python train.py --norm_eps=1e-06 --positions="rope" --schedule="wsd"
Each number is 128 + 24 x the weight over its row's rms, rounded and kept within 0 to 255. Layers, rows and columns count from 0. Numbers have three digits each. The size before them is the row's rms in percent of the matrix's.

# down: layer 9 MLP down (transposed), 192x64, rms 0.217, rows 118-148, columns 0-63
# gate: layer 9 MLP gate, 192x64, rms 0.25, rows 119-149, columns 0-63
# up: layer 9 MLP up, 192x64, rms 0.246, rows 119-149, columns 0-63
down118 095:116195142164116093136125159130122122121111087146132115146157161086114129133140152171120110140098100119155157108123119105135135152134126097109132114165122125112175189148123094130129145120091156
gate119 104:102126140085141114125105103076144116094146143074121094145128131133117114138105096130145145105174122134052162115084133157139167137114134121134105113124143128145170144124121090113134108140133152
up119 100:152123087096151169171143129120110104113110175130123126082155143164173105104124140160126161125124155147130155130192076133120130129075118089133124112133138138108112145138123124143119140108139138
down119 095:117125110139179105133143152163134103085110121138154164130107128160141150146143150131113161123149115092136094123104169145121105150179115176103110160125081125138078142107111168123129139140136112
gate120 091:162094095129165142135120141145119143104180121092136158153108146140097144143149105143096102106114107115144136138104095120153124132145155128161080102133147093138097138155090114138096092126125179
up120 086:185137113153106134124130102131105172114123143077158145124140134109156101103128110125115084103165102082167181135131112135157137143138160153145130123135100123126113108130104123104097089096124152
down120 094:107110146127120115178151136135097151135152135121144108141094109112115202155123124164127120121126144106113096145156115151113147064140143106158115130146097160134101142141083120133146169092143144
gate121 102:118180122125157112122130132086073105139118151172100140165081107147106142149160162102144118126141131130120107105134139111139102172137089098142136110099148149096105123151139163154129123172123125
up121 100:147178125141130155167128121131135131123153146115169170099133110151138101096138124170125102117113091142159094151102134101164081149159148173142136125112125137154152112105155097119146084126107110
down121 104:103100120163104143124171147147089130120108118155161118084130146107096127140162093106107160165117114147145124156130147104125147135122055108116145140154146104140139071145148132122126133111089133
gate122 100:170142122102141101140115123152169145119142106154108168149141082114102175122145093129131120064105087122101108109104092144139153145147116125104137144155124129174161119109147163123136128096129135
up122 089:087143133116110169110117139138116119101114148120132115148097128185180099108124170086130170177135146185140146148132150161122114119073107135142118127125136127117109139115129086106107141114137128
down122 092:114116161096087093124156077164146140134171162152127132124145141097051109122115099123177153144108165133122117147154141148144122119102125102120127144131109163108150117106109119121112124154108136
gate123 097:160088109118099107145147159096143145161130144160137093133154146122114131164101144101108127111134151097151095127158135126098101126151129135102107147141169079140154105134147190139164136109165131
up123 106:135167117108146113084160106111120106146097100078119125122108193102147121143126134102116126143131109152159107106166086112147149080101129143138100144128130140119146096128137108161135095096149160
down123 107:145156158118150113126132128106124163127113116157146133061078174138155147131138138125147157129086119145120155136170119111106097111116156106151127147160091119121068115122123142118140096121173120
gate124 096:145112113107148153106079166175151110108102148118138131116145121124095132152167163080136116098106115140123133157124118075154126127132106117150151109114138153154107085123174101106117128132080137
up124 101:138153154108150105090126135126121120104128155129155108108142150116075143089114153128107112138084144174113073137086135099155136151106153120123098151095166138112118152108136105112100143115147174
down124 099:128130121141118150156105103165096115103088111127108176108123123160132139137156144152157117201129072136171069111131117134115166112135128150147154125153140115105106130150138147128138122134153152
gate125 104:132131125154119133123116124154112146166108139165115133158126151135137100166098070119127109161157127182121121130128103141143123122148138154068101097115121115174112152183079117132102135137116107
up125 096:156134135121108153140156131175123088096145178129120129113132132122111159144156142127149110086145119109159152142091163115115106126138137083194124163148159105101135090094147158133126122153116136
down125 090:133117120118128162131088170174076085146141122101156139148107155110127120144117130112129144153146136168122113146128130162098132141151107161084102102098129093136096151108095114156084124146160133
gate126 107:131123161117134130154184099147161159093162114150164151151136142098184167142134139090150125125133111156076147148119115093116162138153101120127107130125113083131118137121138125140147178131125131
up126 106:142138128167074154106105112119139089147140154101143083112095114122125105150114122119105152167141122106166132128159076101150120144140165137135091110122135092130146145150113069137134118102156138
down126 105:154150113138080137148121104125172095114071127101146151146179131143128145073151131080127129134080127108118112134120114113128131127122121124125178099122095110134144135129136097125106146152139186
gate127 094:139111101105175117134111178077090131163107095102112090156098109120101100155135114146171093155137146116110114152114122118128151126141099139146177153157120114129134112113097124132102159147146144
up127 104:102120145147117153100159118140125121108121101132135127182126117112171118109129139129139145148132131137131113123127120158060126091150088084127144132124117120072078146113106157136103065118146153
down127 104:145120162140175130110125157163080150117150138118146133134090116169123128180144121170107158123135138138171152128133118133093164145115107125135157163095120121150138169136105139140143129153174091
gate128 094:104147145133118169131107127095087115144106135108145091105074169111127114135124175140140108139152097126124149121139130163101131113110135115119099107079122168134152140139109146107057133105122099
up128 098:096136122156121086109131110139138121094142086155146182146126177123108134136145101116125152132094118111140163124147130140122132152109152059094138141110152100121099096128164127152146125124182139
down128 103:098114089114130127142119135135109122053132133145134188151130121122120131097126100174122069129139120113076106136161093127148148119122134111135157086146139130126130173104133144113126142090150131
gate129 107:143056140117124102087158126116137089124144154168081130129152120115102110113116158123140153152123115145170138151163136126117132118162149100099128131118120141152175117152156119175113168152125136
up129 110:159126094155141189079111134108115135118129170129173163117119102181152112086117114119127126128125093151099160128154121089120102105111100117124116092128157144110110154141124135159122164138127137
down129 108:183111114124132138128120154109104173113094169132138112116160146147105137104102098147100131123097146082102136146118095131124094130123119135158123160089138088104122120140120122139177116069164129
gate130 108:127125115126113135135150125118082142113108136157106165092148134057128137114136131119162094103113104114135126123148124150153145126134103128126177122096131123130117113147123135046145095158172166
up130 113:107122127123107108099137089111182113106137147158171123147201111075129156145119129126126130177152115162120144119115108141165147097109114115113142083115154142157111105120135145126131100102128124
down130 105:143155140150116147126119124117172170165128148134130115152113136148112129097104159230089130108118113115125149113146140127105116115111133100140096117134108161149118118118100127144166113164088113
gate131 096:182161092094088114145111163096150111100148128158106139138150150060143117138105108121158121131148114133110114116138136119140158088125100119088097125172114110127106094170133124130134106111133118
up131 093:099119097159163128154105155133123123114127114141164037111140129151121102145114140159092111086101126106116108140134124110112180101117131114104119141135109152093114121118128145100086140147097124
down131 096:136180110113104134157102145140115141100137091084161145125141108121150156146106110144142116138134119134123120080120139125087091146165154165126155097139127093138115092196132101158145132128144146
gate132 099:138154147135139101141169093125121142142153145139151127132130123106183169099138138134148118133165098130070093153100115126142108117140128122089166142119128091148143075094161148134153136097160137
up132 098:154118116121152136148148098124130140170132168164131125129110108132158173121105119079148112164157079155108126131100120134112096152136117130120129143152082140142100077141143133134176094101095149
down132 097:139115107143141133141138138184133156082122128136136144099155118159133084143148126187099150143080161099121166124152139128111127154126154097126088114143144128153101161089114132100111143150149157
gate133 106:099168115129100146100108122118142125132158091110095152137150135124097119160106133119114115116123105160127119104131105109160159095097123058135144127154153166089096136084115153124098152126166135
up133 105:119130147175102151136145128083110112111174134090145141123102142104126114139140112091130110153129070160134147144127136185170123115114144107172148130142132166138134118125067129121149149113147106
down133 096:151099157110147140151101120112145099212106120171124126106156148153125152116125127157086109112143137140165082126091111121132143152153139113079115159133140108151144149132169131108122120118110134
gate134 094:102145158098104119105098137142153097126136121117132102175124115116110164092131160094113112120135097142142135119084128129092111121082144093128111134108113078105126140115125169172083088141124155
up134 092:181119124106091090145138188104134142100119137091142154120139123135095124125127087088115153125117157135109142107116153138154096131133125125116117076139087149107136141150170113161164123153096138
down134 094:114107142115112161184128105151155122156171181136084096147130106123133106122167109167142114098139106121139097126120156138123091139117169169094140133141129103100122143116097157125167130129140148
gate135 100:117137122139136100154121137117144090107117132144116181130101134103142162130109174126127149134127115128160065132144151120120148150131139084111177114071161140131119137092137190099111151132128122
up135 095:162150133161124163093142147142176104125172119120101131090102097081126123156147106123123134147135147136113074077169132131152145129122108154116134113116182134122112110102134163107154132138122152
down135 099:142155100168143127121136149148103099139123130131089131107135119101137118092151134143132118128120133135137117069085110161117106176159141130090098139099117130187122194149128107122120113105160145
gate136 102:109147116133125100110125173118117147134127138126100117149182129124078099134155108165156137130110127161143120185166072170134129120164122137097115101119129109160143102135138171150135121162134148
up136 108:112143166136103126138151174100108120175076134152154124148119109127131130163111117168131135153098150140087111108096172110120095138125130141144160119111141107141137167086150120151112079135147156
down136 097:156114104124124086145164105112157138125126120150123129113143130108097180118138151114102143101189121148175108157167095114104125105131111129097110123138097109142165129160170165161100116136140140
gate137 100:162130143106134139126093116099121112163176102101146129093118113149122140166134110124135134106152081106120087153097159133172146094104162094153173151141118149124122138102118121137111106142085155
up137 094:140144136162137178139082095097158120125137111094106131104151128141113118172082093128159105111156132104155112138123124133141133070077142155127110144134121117107132122130101146100139116188118122
down137 097:092135115142121154116134167168163130113143152151160067111110130118108124118072142125116170110150157115142135089106145120125173142084108124135141120109138154120116114126170140152094116145109172
gate138 100:123120131089148167086097111120135122104162115121117155141131143118103122140121119124101085151097131180123102107110096111090127097131180128120085133137121136149120062100151119148127140163094133
up138 108:088163093139144097143096139101118116065154126157147117136137081107125083117142108147139098142126134172112161137168092130106175147143133115086133165138127125094121126146102148136127127125133114
down138 101:123135094140125102147150174102120170169154128108149153129145132133108155070086104105132118103112122099111135119129145113177068128120106109137153104086145096146108144158112121100143118108132137
gate139 100:132117128121122146110134131139138107114111162151141123147150166127058123114098091124127139113122145128102163121188122130208122127130163119072122083120121095125120121142087126108130123112129117
up139 089:138145106153087114088114141163128123100153121111124149128127154079168105150104141153123155127122160120170083103161105129144130108114165154117114141104170125128114110132145110091117154168082143
down139 101:138106114140139129096162108152141145131089126135122121158154118173100152094137094138108099111130101166075177128160134126139123184125141147111105123086096081141130139141102140153156134133150138
gate140 104:137119100100162160157145130113120145130135112133128142077126118135126112133099128087102157123122132171140076156167136146176126122096130158072098086127124168111138125163123128137155171133121124
up140 094:157177162159111143090074080144091087152158122168140151160156115119093153138113151144109165155121092126149107143132140117135155112101135141159121123140134093150125119109120107144112132144106129
down140 098:130095109108159134164125128180132174104126154124122114103124095109148133143139136132085109112123178150168117139121136088093149119128131129087145094146127119105106117137136181127173163106133093
gate141 104:120169121146148123094143136099132114157158127194119150100164088113127160105114137155112125156102099139120122130157084092133077128099156159168145118124119129142132132118119111153128082097132117
up141 091:129109123091107157124121130118115145138162120104178140170123075100113181136154162128084144112145141088139145130103164139121123155118119125096117083156126123122131123121155137095133157127102181
down141 096:120120129164166113095172121106122115154185117153171144118156088125090134139139159087161141128110092147096106106150100096133106155106141137132098125113155148155124120119129115108145127085105105
gate142 090:112138127117084111162096130116154108124110125122175145142112117136143105141097168168131131141153144151143092133086092122072140136164122075189133138088118104152146131121145111111139123116123116
up142 096:106154107142167126174147106074092108081142112144145116145107125124128138119147119159185113105146106110078104117171115125125154111139128148180126180131115131128125146101148137109137123140143149
down142 088:089152115165163118114107131107131151136120139129103121117112108114063172067146106135131097137141111102132128125111085089121147116148140103130135141161149125143126144123116136151126146102157199
gate143 100:155145113131129111148106166123106118145108132135149142148131112097118142159093113129144127159146130137128155101135074127112098114155067109123110148083103092126144123144105109165114173061115118
up143 104:128156108139171154159110128113148165125128084107168140141140128159105119116121133126123134128158162117137109149106103117122132171165096153127163123150124129065086081108114127100141104173107128
down143 098:160138113170146145136131119107183119108160132137134125157119111132171185131129102106088121077116097136096126155151121126148134094115138122116121133114101106128103128088155084125133130064139115
gate144 102:119105124082116118129081128142126151111130130111165144118114131132169164145163135100095132125163128143139132100157135118140117119153119111135141176134154092091137166140118055140080119148145094
up144 091:094109153165151110115134142128117155163128175125121127134121157122134119110101155111121096119143108169151080073112104147124133143162149124089135115117110164087072147155146118122083128148131141
down144 100:170152146158083150176109131135145139130133159118112107117093126135130142129137104094131106147143140095139103096117135185101102110168138140100141136105162145101122139141167124108086128144184146
gate145 109:134143060112143128170135175156096142096110163133155170119127115129099136131133118098128105165106118101109158137117144147132153193125141131118111135087149140147142167134131096109113154113104123
up145 109:133123129120134136102102171117159169137133159126110121131172124110074107121164124160131144142141127188160102144145088121134145149153150098160151137110159160150142120149140135080160135107106100
down145 104:116127113141121108108123180124117125107105130127101149084123142104107130164110117104099135093095112147131082100111131128082190130100126112154133107109182094134123105087123100128155154128151149
gate146 099:162150136140160125092105112119158131117170133178134119159124163146128136155080173079127170116113122101112145170178131127119099144109093116166151144111144124125117129133161122143117148151133144
up146 101:098145125142087153163112173090193109120184141118145102111156111120137104115123099100164145115127156121118098143089119096135125102135119119170136162153170132153120132132137151127117140105113143
down146 100:140077087127129129169120123137182097116127161100101165136121114081137115162139120099116130113132130140102114129149145136127118117144128124174147112137101166117117122117179184185127149124145128
gate147 102:136130112139144161134143124131097114109157114148106154131142132087121098127155167141156129142155163100152105134142108091108101182132139093147123139147174107106160141079136105150090118175132102
up147 112:102145121113113156104140089084114136099092077122109114147126083132111139193165121141069105110145115136112140133149130147179109146154128134117133117128139164120176131105109151133143144126138123
down147 111:160151125076082138103132126072110173127099113111113145161106148140099112131119135091141113123121158172115122147114124149144139108159141123164132123128098169183144110150101113091128109107134114
gate148 107:125132134132111142163155070103117116157136145114103115137102125119097143130141129111115171124123129138096104178103164127116116088090099101134153109120149142097108156060135157153128140142105165
up148 094:137102139135126126137086096140148083137124127094098134131169104129119139164140131143112144136103116096121101130118113174143143133158103151127131122148102138164110110073170114144108136203093147
down148 101:166173109128088134131146167184105121139101113134123111154132107141145125117112105116111096138145128147177146120136118129125137175140108161137070176158144128119148157147148108119173135128120161
gate149 107:124109119071107139115142117149152119167110184134134132138141083144101123116171150129153096077134154118128124157113138115147106128142114108176137164093134110101117128164133137104124083154114162
up149 099:141123107127114135089112126139153163145161127102124170114119118107137129101078123144082155156113140159100122177073131134115150133151181099114148110114092132094114128150151128149104123083138121